{
  "head_dim": 32,
  "d_mlp": 896,
  "norm": "layernorm",
  "norm_place": "pre",
  "rope_base": 19200.0,
  "bias": "all",
  "init_std_up": 0.019,
  "lr_mult_qkv": 0.4,
  "final_lr_fraction": 0.0,
  "dataset": "wikipedia_en"
}
Each number is 128 + 32 x the weight over its row's rms, rounded and kept within 0 to 255. Layers, rows and columns count from 0. Numbers have three digits each. The size before them is the row's rms in percent of the matrix's.

# layer 7 MLP up, 896x224, rms 0.058, rows 846-895, columns 168-223
088:139069121109137142151113174153118129129115120131144133123140117150127066117132214070071114111107135121149170202115174191118131091150096126193139128141199106143218112099
108:136191123099081144092115146170110134172089090122093132153134125135112175123062169123079154128198120142061148189110114167057111142076192135137172109160149159134142180164
110:129097118031119111136136130093080111154199112141149147135117163101149125054122160174151207089087132147060156202169146130160062102113130145083082144164094065124124108146
111:141174149120153112104143151101090102147141093100156139136141162122114113116131190113093151180179121154105131172113175087125116086169112084149112136159113153137136134194
090:165190117088122136125078167188173062091114064161117123125058158148116125115180116159093154182130093129059139119106173149126136127127177106150123095161169075109135157181
111:125119161140071104095156103118138145133187083129179090129116185075085110136144110144167182136141139135135139126141135135110085105128167113141139104169124076110073070166
096:138132132105135133143097115128078098152063132132162126210140179136143179119065156181116140087142112133097038142078114159153167097072105080187167148111137082146147136147
096:135188133135129122104115137130055119137111058148158129114159163086133129128130172160134119164124146199134132095087153126115106086143101141112075139123151129139072151172
098:126159189075144163145078113090125083150162123129127109128137173110130122111136171190171173118160142127105122113144123111118148126122144123153096116151080089095117110160
101:156122156128114079163166111082089158124148120107141134114194147107107103089150122127147142177214142175101195117154141131121092120104145115116209131115095143134112139129
102:139112156159131054133131125083115139091122111171152085132127124101136156035188141138169112197114138102142106115165172143190109091147175074132168103159130164129110112135
102:168113116097146104110162098122092104145110066071124102156106142138114135160164131137071090134185151135169107118113186140174132108159075109120134075146173094146175156152
083:122116113151194153125113136093072146147129141116114208126128112130080070155148176154122133120156154133191120084081214150140113158076123144064129144163162103139115147147
088:116132126089103118157124157140115147125053128178095104201075103119157100199134164131165150181152120086109118124098069147196156102153107091107104103073173093116103161133
114:163067099163133102138157157138111070106065111154146155116092126058053106101115118091160157155184106150131168153074205115135154105158097172093133138162050094122111195152
088:131125195140162164138179104124114120133084168121142129151120200090120139117113162094101121156137110110134097078156171115083091161137140121126142170098147130077139141155
115:126095140118103144148097121135139130120140129162126150105114124127117132096157176092141141168120158141093083096110179107115101076136114119108159124127093095138093081098
092:137136102137160189143169106154154130132080048130093169133150173134131151139149175131166135151144142084087144098137136132080143086095070144155139100094153093181112129197
088:150088105092086152172156161088104090154165120082144139131151133176140195103148161110120120152149126121144103152181121085116144109152111123157137132146178090090170161128
095:116140127161065164159155166185111155142105081120129130193140128138145143156071153147093135139139096130117135133098130144126089115089137076054136141124200109098133111187
096:141165118160126089146190140115136216149134125111181072128119124079150170126124124127082131127175131090153159157116113133143096088162148146160171050120173139091116157163
105:156134119131107180106101136166089085087133140166140125115143153139102159155167175045139180158136146154107120203153071183086134095203135137129155164108137104113124114120
105:145108116109135117140127126207109188089109110139098123120056164139153179175173127080165149149176156117109104148172196157156152131073116130096222114123117092100153140167
117:162143131127108129133147066143129149115145129186145105100090199154059158147152174135137121176176146118106118157153202129145104100125191077113171108148123132089129113162
110:155120108094145108114109058097081156151134124130104098195119106096079133137122182152124115237143169136115133099142165131125091107143162132142188138139184132133181110098
111:150175123058163148092124144097096091110165147162149101143140132148119146094141165130222131118127098136083173154105133143159110120089173142100135039137142101117084115123
095:147119103076138118161161102129131115105183155135118115143112107106062118106112151127138149139112099137100119105172160136141105107177137131100085144117129124127092143149
100:131105124155104097127195129191092147093116151111127061129095114109142139126095121164121130106150136105155205141110154089161095075124185143151109102157125157111186076136
091:120161161094139184145134105176069107097041175057104162159132097150158165123115162133096116166124134116108136125124116098128138119107141092131117126155180112100115162093
083:114099106144065146115153186120110099146133102085163113134167126056151144154144149082060140159081124194073173175092110151154129106118113130154098046155128132130166102181
106:130088140141099132087142159113063146135145112111126122092147133088140194131192134122072111136123125133128151134124221159157174124141123116189176098146113112087144077095
086:132111128143119193156124131142164151155078179120136128132116140150089122154153151168080139127148143184051129163160120139168097108180147093120098143196091050112064143147
105:147141147109103136160151069124136134076099071161145158121113116077068140084137188058119140110099113085146093160135084088160170098125080095144129164117116078112109143074
091:134149106115120060125147099156138161138114077089141119155169152108113145115152100163123168131138128098114137099109070139087145102139122121146063074126144124119166071091
104:165156141186152098116145125117081168121083101098137132172118100090083145136127164071113119145169135188079029187150188126153112074151113125080170095165127146139132170134
093:140158162085142101163137151150185157111113116127119114109107095117140135127091106113131141108139118127147145152093128133148124086139043098121110092145175106031100137089
090:147093090123139190126105137151094124097097154160161136161157178133146123149101106156068129097171114138095178096179098147107127114139111130115216137128099104123168112152
091:129148146099119144140087254119155136048106139057139129144166105086088160212129147157154089126126121113114166153112138148127084073148101072126150184142176116107092126135
105:114135166116097167092123119154036190145124149101122126123142086120178093173160152134101133164127172156118119144143164047142076138165134087096072094150094117088160085106
089:158097109107139117139136186189077134147068115111159085174113154099123129207114175115134109144082131098152111142171128151068084065137174101175083166178126138116108128082
106:153173121126167077148145093131120156130183152059165132143095133078134154104177109097157129078099125158075107156183154070121124122143091095085087151216128072122111103133
081:129134122057127128131115119111139150069138105099160089196128126115134127134117137182155093172159131125146174150067106129132113101115100133093064118144142120120134118121
089:155080118085118134077125132107101129101150198137186089122156182076142149148115137140145109112144179144085188134164171143133143118107139154114170095141112101130149118170
099:157147181132172108172128147156085178114167109121176168110149121074089139097181154099147094172116142160146114117193129063126130083100142099137160084218097150129166075070
100:123092205153126132138159132133100141073099111167130113159158125089153086160140101129161126117083121157159103142140177142135143128063105111216101106178104018100160131097
101:142178133090137171114099118155044141095145162109097118118083151140207100167186163131113104123094146212103096205170155105078122119105145155129168047141208127111127118135
095:126160162171226132053125117153107130154139153129129133122078195096034157088167169119147103109131128123075151182136179132113106115158135060121193110190107110132117088137
094:113101194148207074151145150152150135130188142114127080122101133154119132108073195138163168150172172112150192107131129092099117140078156156132160148131134130124188159189
092:122089148170107097141120112077136152102158120091171110100125148122114125135084181071086193108154124139157137183149127103144141086169061127158134094143122127123079143067
113:163066159121107094183145168128120138101113116132108140094125143120169151171087113170100131124154206083172197137085135107110157100161146045166098171160081122102140139136